{
  "n_layer": 14,
  "d_model": 640,
  "n_head": 2,
  "n_kv_head": 2,
  "head_dim": 128,
  "d_mlp": 2560,
  "vocab_size": 9836,
  "activation": "swiglu",
  "norm": "rmsnorm",
  "norm_place": "pre",
  "norm_eps": 1e-05,
  "positions": "rope",
  "rope_base": 10000.0,
  "rope_fraction": 1.0,
  "qk_norm": true,
  "attn_scale": 0.0884,
  "bias": "none",
  "tie_embeddings": false,
  "parallel_block": false,
  "init": "normal",
  "init_std_qkv": 0.0207,
  "init_std_o": 0.0,
  "init_std_up": 0.0207,
  "init_std_down": 0.0,
  "optimizer": "muon_variant",
  "lr": 0.0252,
  "lr_mult_o": 1.5,
  "beta1": 0.9,
  "lr_head": 0.00366,
  "warmup_steps": 0,
  "schedule": "wsd",
  "decay_fraction": 0.765,
  "decay_shape": "cos",
  "final_lr_fraction": 0.0,
  "batch_tokens": [131072, 262144, 524288, 1048576],
  "seq_len": 2048,
  "doc_mask": true,
  "train_tokens": 1249000000,
  "steps": 3247,
  "dataset": "wikipedia_en"
}
Each number is 128 + 32 x the weight over its row's rms, rounded and kept within 0 to 255. Layers, rows and columns count from 0. Numbers have three digits each. The size before them is the row's rms in percent of the matrix's.

# down: layer 3 MLP down (transposed), 2560x640, rms 0.121, rows 326-351, columns 80-159
# gate: layer 3 MLP gate, 2560x640, rms 0.245, rows 327-351, columns 80-159
# up: layer 3 MLP up, 2560x640, rms 0.257, rows 327-351, columns 80-159
down326 099:182057139134093128149158148125172124105098158173162113181090147158150137098134133157109110139125098160155075195118154115121199167146098129084113127106121076182121137150103142123136164151071170077091117136179127112108183130151126187107107191
gate327 104:161143138103174189153157171190138132197105190142125164098124102135173074129154128078132166164139123121122114138180126118066153142124108157158120125145163151091119146185148140166130118081090174066149130082152106147155134129163126116129194166
up327 102:110115130124149062161177190071117141132085170116192158160111038157109200100150052142090123101127084130076131094138130107163163105174172158082121153085165148113161108119112160131171150103179136111109098137159154144088127128107067107137074117
down327 102:119086108143123134056100085156102150114133099162174120116132139144116151097150068096087116160140151211131087082081099165121127176107146148126146114113111094155206118093142156065132110171159147189186129105078096106121111147167130073084161070
gate328 100:138140142096125116158142132134102130156137149102121154131199109091066158095139151113058084075106145154149052029135186123117123134183084096147173199117134098122073094127101156155160120154195152034138122118132090106136115098162111168160143132
up328 100:156104139078150088077166116113090094140153043118169160145105101080123127136139109145094098097110163152148076071098122140184126133115086136185085170099126130104122080115119158128205129149161169099143068135106130104172111105194094089134119118
down328 099:137161129080114096165146158088098132128142157085161145160103143087076118084125136129103104111144149114118061082136176150101102126070074123141115190076070114116137069149147157163101083097147176168148136105122120097160105120099166078165117094
gate329 101:081078129141205146156145183074162034143041177097150127183083106126159050157166138120113105153114089152113155121089133086144126092113180193135091084162152095149163115054111133090144156163154144118145099119146176112132113165131156142135127109
up329 101:117120137124069122111094147144095141102084126190126101082136189101105165179150102166135130116160101120212133104162124111179194154162132108159137160141144135119105188199157131126077131107157133153095156127115101103097093133141085139162147104
down329 099:141088104103077148104166141129181162136193084161129109078160189113094133091162126135165114139167130053071110167149116062137137120170125074117113158122161179138105178189191124171137147080134138123154122149093095100153097138141080120128150159
gate330 101:130181127197141119126138125161196114129073172130109130191054048034079113111096131161178172143116167111159146187162119086095160115170100127139175160128170100074179125122110160149161147193152126127111132098081123109097123119145147123100119174
up330 094:143084100167117121106125086084102148109135100091074139126158172141168189144182066176126097152117120186161103084126151157130095130112172115076129186131150134135082145095097139084120147129136148087084150157133113157142092130102145128131115078
down330 097:128136116107152116170133130109031121128160114083150144128110158152190134093091129104122031111131104128082120046119153162068112168120096203149092127128154141131128165063111112143110119085088160131140133110155153113119170127215166134113138174
gate331 099:110109116127100113095131148201107115157141122176115133049035113122167140111101157132154154147148155116137177107134133088126123084121123086134119141096113129154098080108102103084087123086157161179088078110108155093100101159139086113062088114
up331 099:151102133199099148062126152164182084090164044184160176126092148086182175138142118191103102106109150101146159158132087058175124117100135173147082166095094151125127081095145124157099115115064108173162124091052191130135132204122105129113154118
down331 102:144137109134153117093093143155104146134147114111115116099142157123197107120109110187163065136123172111138207143160106111100085062096137124156096123108121175155156105114144148114102121148162145108089109083096141171136129100206086094116143155
gate332 097:068162065093180183106146103113102179105093157136137143143078085085130129102086069093134157182163118074054143093128175114151137122111133165174147076108167190141133119150095186159094095084080107176097153130126074116165141138063122151125145091
up332 097:134126114114120100124164163156205124178117124140118058118107125185148140201200176158107140100142135169125107115113123140119171171087149054124184041111143140127053151200107117111112131124151169072158113120129116171091145070174072136130188140
down332 101:149118119085150150132124196129098096171168056177126120114122095117169133097130129145173086110098150166130140129099124117106128141130112149107132104170146174085095128126077087108118151193112114113112107152087165121121054153164086108165145111
gate333 101:160142151119156136107149188090150107126131132071160153132121158116135109134137122075216101092120144126240157100098184140150133158134168145138120176170114135069125145136133208131113193129120116133164155049145085107173153156127128124123125162
up333 098:192116123098132149166119095118138092154088135103144114076124094117069112132103061141147118043089141070162101139095125155113131118109136089138124161101123101070125138081120121160106138207129096124155097152201147109160137105182131108090148177
down333 100:127161126108110136121122130083165095118126144102124095119128117067183111116115140141127078173121093113178083096119169188167107154093079149153173157125134142139082161153119166127153168108100142183152166108158137075165118134141159110102155156
gate334 100:119134069153044090120112162088170145120183226155154160082153152140146097058119174123096138141136154088083210065126091161054089139129179096105116165112110109171132086109068128116125092127164135119157184094124148137163155152102081132095080176
up334 101:149168153159122121196145143181106148097091067161121095114202067078109123100127102174105121133095127108081141066117151160126167152131161068166148154128099088092144121123122117152100103111116150119143074175147178175138117130087170127113145144
down334 103:138197095159156062124172101109232178189122215110117122094107144131073119026114188152152172086159132123109130079162142097128085147160145154150139134115157097104120103150079157112134104076169160103119102107143169121173086096113146079131070102
gate335 099:143133143142090105153068139152102116081117144108158126164153067099158155123139143113183176135134141146145135136103115064122124112117109144108163082153118187141112143130099177083127091113173113172184134080171142092149104142058127149169092156
up335 101:099114136133181127074085157133149126083174123116136175154141046187128093147157139098197154101114113132188127145193136127112124079100090081141116159105126072119120150083129147208137153166120143179139132096187097188160099141158130109115159099
down335 102:153204092157134128130135109200097127163119149127125094119138131105149070162114140107099147143097102163131171081112120105059113145150164019127144142121099097188057145176129135103125095152158155148150141115152139138175146081080151106123129078
gate336 100:100142154169096095071117114134210104091160148121101126166147114058094064122128098193102136111122088133157158111132146133051153150185096117113170127154101147116162161119113155099111081123138094139122150105104124142073126083100152166068194121
up336 103:113111111127095135171116116121101106117061095115142122108098143152080108146130103064128188093124113106137134135054127069114080115130155112132109179172139149116141095153106100158132164124138100151090117099139081153123107147123143132196133157
down336 099:158129098124115126114163144118124112093046089096158123130161125166128150119170090088170128170161064144177143183116099182173087092164083125172114157100123090081099158139126136092105148105163115165121133055118092118046084154177157149163182207
gate337 098:174097147128137157167117122137154161132110132160098152142121122096147158144108170086161118065128188118129116149133148186074117136095111091182140196171156105123154140142176116117079157130123128152138109142102084157144195079125106130148115199
up337 101:080138152130163107125126122138153144124189133139061184119089112106149175134157097081084154112105079093174109127146138133152122157135127116157170101117087148150071131135092134083133198058116118072090157074103142171165049132140097156094123152
down337 100:098114117098114143148142205169132141107153146175134193113084116098192126134086115120121117172143057108133151081108210106135130116171097096162147170106065114162098140126183128124184092153116132088071111064096126146113128088110147109071092118
gate338 093:108138101091165122125147142090145076097186126109127127089133171088146165142076099114100110117066091131120135019091123109124062110159190179092129137166184123105091171140121113085151109110078114116193144076152142126137103112110125153104137117
up338 091:187137143196092103147117094108115146149165121122105164125129130121122122110124158064157092178108193176139163177144083162156144123128047090169162162071123114118140125117093143190113141149153147105080101157138128148132157125098089121128119101
down338 094:125165151182144136130164050121095065092111110116098130093132144115072128126115124150163103143157092133131173193129111138134090148188101109171179162099085090123068121147124181147124154128178153072126090134159082102112149157135152106129106130
gate339 101:089139153076137123077133155179107113148148132137070137175129120135117154128155133142162118141141168087116088138130136135140148144084126104150135131089197155194116158178058133066126073143144149170135134124113153112156103229161133173151123170
up339 100:118171106159130156130166131147132155176086136101183148092104144093189178131116150135133122154123098118111166152153158111111121121121070180144142140136123144090090132125180172117181134099174118101158148148112165186182134130085125110105120131
down339 100:121142136156066136171173116180058167100089146114131178168108142125146124131107088119159133147124081112123155134159156087143116144170083143087123101146097162077151085118094096153154129136137127125107157059136127167114192116139184110148184129
gate340 102:129107105147113098137175112122122131118098141109136091083069100106145191147115136098082130129069121149143091183110159126128092147127161149186158141140059147149144131165098074069174113161094116144101064096100127134106095090156138099135172102
up340 100:143138130097108053136161101079112104100162111095158165102160174117134095119156171162210156135125142069078133120162122113109190165160141115115120148151172137125129128061132141076188175090170113108066099113123187103122122176095160121166154104
down340 100:126213141100074088180127135125133121093125108085138128092144200176097129138117092172228104133120143087051159104139134138117147155153125131063115152117163179107174185079103116109139122056115115067089142136139149071099114187104146091134150142
gate341 096:103099154124054139135087140150071160201115050136122108150111088151152137186123136137152134072090072081108116100156118095137118096125136122138148106176186154115189107168121102203143149102126087107105184137111096112158149155141121156085069143
up341 095:152149099142184029085129093137121138140144183120116070072180186127151144122153124120152101165141147150199102130120116178086159125155106075119098146105134104098101172100080133081164104149204140142104063145140145088117125161153150137182178164
down341 095:144149090135188108202100117140137089083147184135135096084132159086061182055131118083091085165112105150179104111086129161122125126071141037108172163093147106135130162131119201076085148174123159131167089176130175091143061088124145073152172143
gate342 102:134134157090080054186113080119112133075137107103146060172152072082107149146151133125052129150087163102168155086201129118145218129139146085100103105172130156081148115189162167083134140119155183103115096175125143133116157135116105102185137089
up342 103:112128138162142088111106148139109099140178126123144097090101156139120112062082124135155114107163123159090106132158105133138057147081115159149130174131168126148154158113102067168108126098132078114140116142168078075118168116107145196101105136
down342 104:100144109135162154131093104144085159115142132180135167158113151045107105085119113176130114114140091086133129124076105141100109144086084154087140182082151171124114146116167104151156099135114123143187153145137129166169128086177121137101107149
gate343 101:100125124155098128119103176128108120146193157080142160134177165188118154113123184074067215129106160108108168183114121127097156168102154120106104181071109107130133141090098134142108119096172112113093148088170116100128140110192101069114156124
up343 099:159110121103132114121086161071212152132183104061111163177179096185061125184191101054080131136130135151191054183116110109106192131137109161081116147155177118147151134169119115127108122095138163093115117121152149140124118132121157090173107174
down343 099:099144127176128130117110135103163130127127160135121117191136127149179128138134062059133126175117110085114051097108070164097212127139134117130128135201169080088144129115094155125068114148142117114096107139107141158097154147126087125115146107
gate344 094:124167094090159150141159136067118073109123113134118174121151119195142145130198117110082106170047142189148168141056097062133085150106160143153103148097132095130118102089143173139183149140058166113151073157134137166063136142133186131104108099
up344 093:148154110105141123170174102095157121100121138152078225111086093166083082122158130078102094122074152118172169054095144110154131171170154140120083166117121118163121099106115123175135133153074127067089100154139162113124134168147161087115068127
down344 094:126153148084151151210146098110122096100082082110053113128124105110118089094099097152074096117111064083118201122072138159073086120121165173130178140129058119120119136086167155117106127131139084099114123149159108117120156132124166171113101125
gate345 099:153117123184105159098104114118168181166188107177124148130160088097142132193111141178141105073140075089090157185147118172170158094050068121122152157114081135088072130114128101125174161140092115125157169142149114174146132230143078127147086102
up345 096:100106143098181081106131103135161135151074146103141127082108145133093172097081109075090127230127196148134095100116131086122129120181156086093101111101160162128088147189137136148177075169087078140092107140129170063092098085101156079159102118
down345 099:088072106141121134115122152186111112151075110174118118104106115164155138156127066126168093147157173097098152095143145114129199103137172159158138131125084157106155140125068109125088078125091146098108153113111105117129112115134102153191122069
gate346 097:174151142132142155184140168152146179132126168198116105153138077134078134126108165167124161099160124104119102090148114086128089140128129115139081160103110088122129125195152102091129126156136115093119132132085133133089111143071065168138120126
up346 097:133126150083118092073147061105128091118100136128126067047092125114081133167094114113052110078138160130081108111131063119151126115134144141150204181114120093109129133079118171151153181188106057110171052094080114111107149105159179127113100152
down346 096:144122183085113144129154094137169172114104146173149081151096042077111121111095132150159199121149146105114125162161131107132092112166145117128089101077161117150074090141111101090201124190144058149177097125096162117194168117109176099182133122
gate347 105:160099144098120110194111105174136103174135050129155122080038122147158155111113173073131092109167136078166163146147096136076101113106178087104106162113126158080122068155182151104132101090111168118155134107195168109069109129129081172145153064
up347 104:131116147125097152137186142174122106138130121151117066077113136165112082142167105112069148093165133123159086110167102160080190101150153084168144143144079162114131122116169113102126120087082092131129051136114152117097125126146114114090092169
down347 104:116103164110119128147115104086062145109112061143097108173110128149130110134134108138161099087155154119079074151117173161146115143146139164135157091128162075134132086107121126160124085106183154160145105097126107098107115108161102106159099132
gate348 092:185130079151131120128178138115057183113137129135132135146125104222146085157111136112173103123085106124133173110051115121090092043131129131171138169111117179104153084157113121157099102099126113119115077147156154083129125156076103158167152114
up348 088:155129102142129110117213122146069118083179128110173097178150128170130067119062101145132110124069083150139123121111134112111147076129157131178128155139128159127178047134124159140098102132145130146130092143122179130103121167055163174121116108
down348 092:156101119139138073162139120099047140076141142063111083126115093155118160171102137130115143091106116123104153075143067161072105079172166089122077135160090169062190074138119156123098126083136167161130085125142142108125136122133142049093140149
gate349 100:149129156129148132059125072139203124165102089095136124084173110118156114141061133075093112085075178067151129153106115122072141127153112162105081123086151144095099159137111216110193140148137135125118111103193174086074119126155107092123149144
up349 102:094130111105123081092127139132131167082142183132143110139122144103124075167058146094110130143161081135089117158135103135169123094109116079109113088106146117161132095118148140121188139099070176126127116184130144131146116126117141140127115139
down349 103:137111149149180101127182108083178142144141119052109117110100099112106116137120137123049151128163126138148133052183117126124158125115120096109077096121131109129090152091172165082138105134162094143151088135189146084103139140137127159140077126
gate350 100:123194112106177178003134152127119163106196167111149188094117148184104095149164114131157080189109079153142177101172149102126077110087099183129096142132146156151126155152133112108145126142100123125161116097120202142121053123110098137163126106
up350 101:137150072135176186070114112146089136127180112104140198106131070074124131116174190118113131143141092076171158115202100102108080079103175121138108114100161097145143159159090151109147165120108104096136099108067138122196129151063149146177141103
down350 100:118164091167130132160098072145160144114103130127110186065155044114140112086115089046178155111156102138128107175143127114098097097150062145093045134184214103163119154158113137127135118106102127097086126101123117149117153136200098068129181142
gate351 099:135096125162146122090101156161159157122154071120093064120130130160142173200123077134113160113162167168129143094136127087172149109105165093096155151173101090174113137173147108103138100063132074133182135120128117122107169150028110150164065161
up351 097:130113158097134186076140091145086085166146051139139106216147185120166116154102119145083183111160221113122094179144094111118066154108180083078149114072084125114073147050138133165167113196104201122101139087172130126156135105104161104138080141
down351 103:185088115073166165161155124207110160113116177156120150208131140136102107170093124128117145138087193079107110158117119165086078149119145078157111135048077121118092109095076123144166123145134129093093156194142142091085149089113131147131049112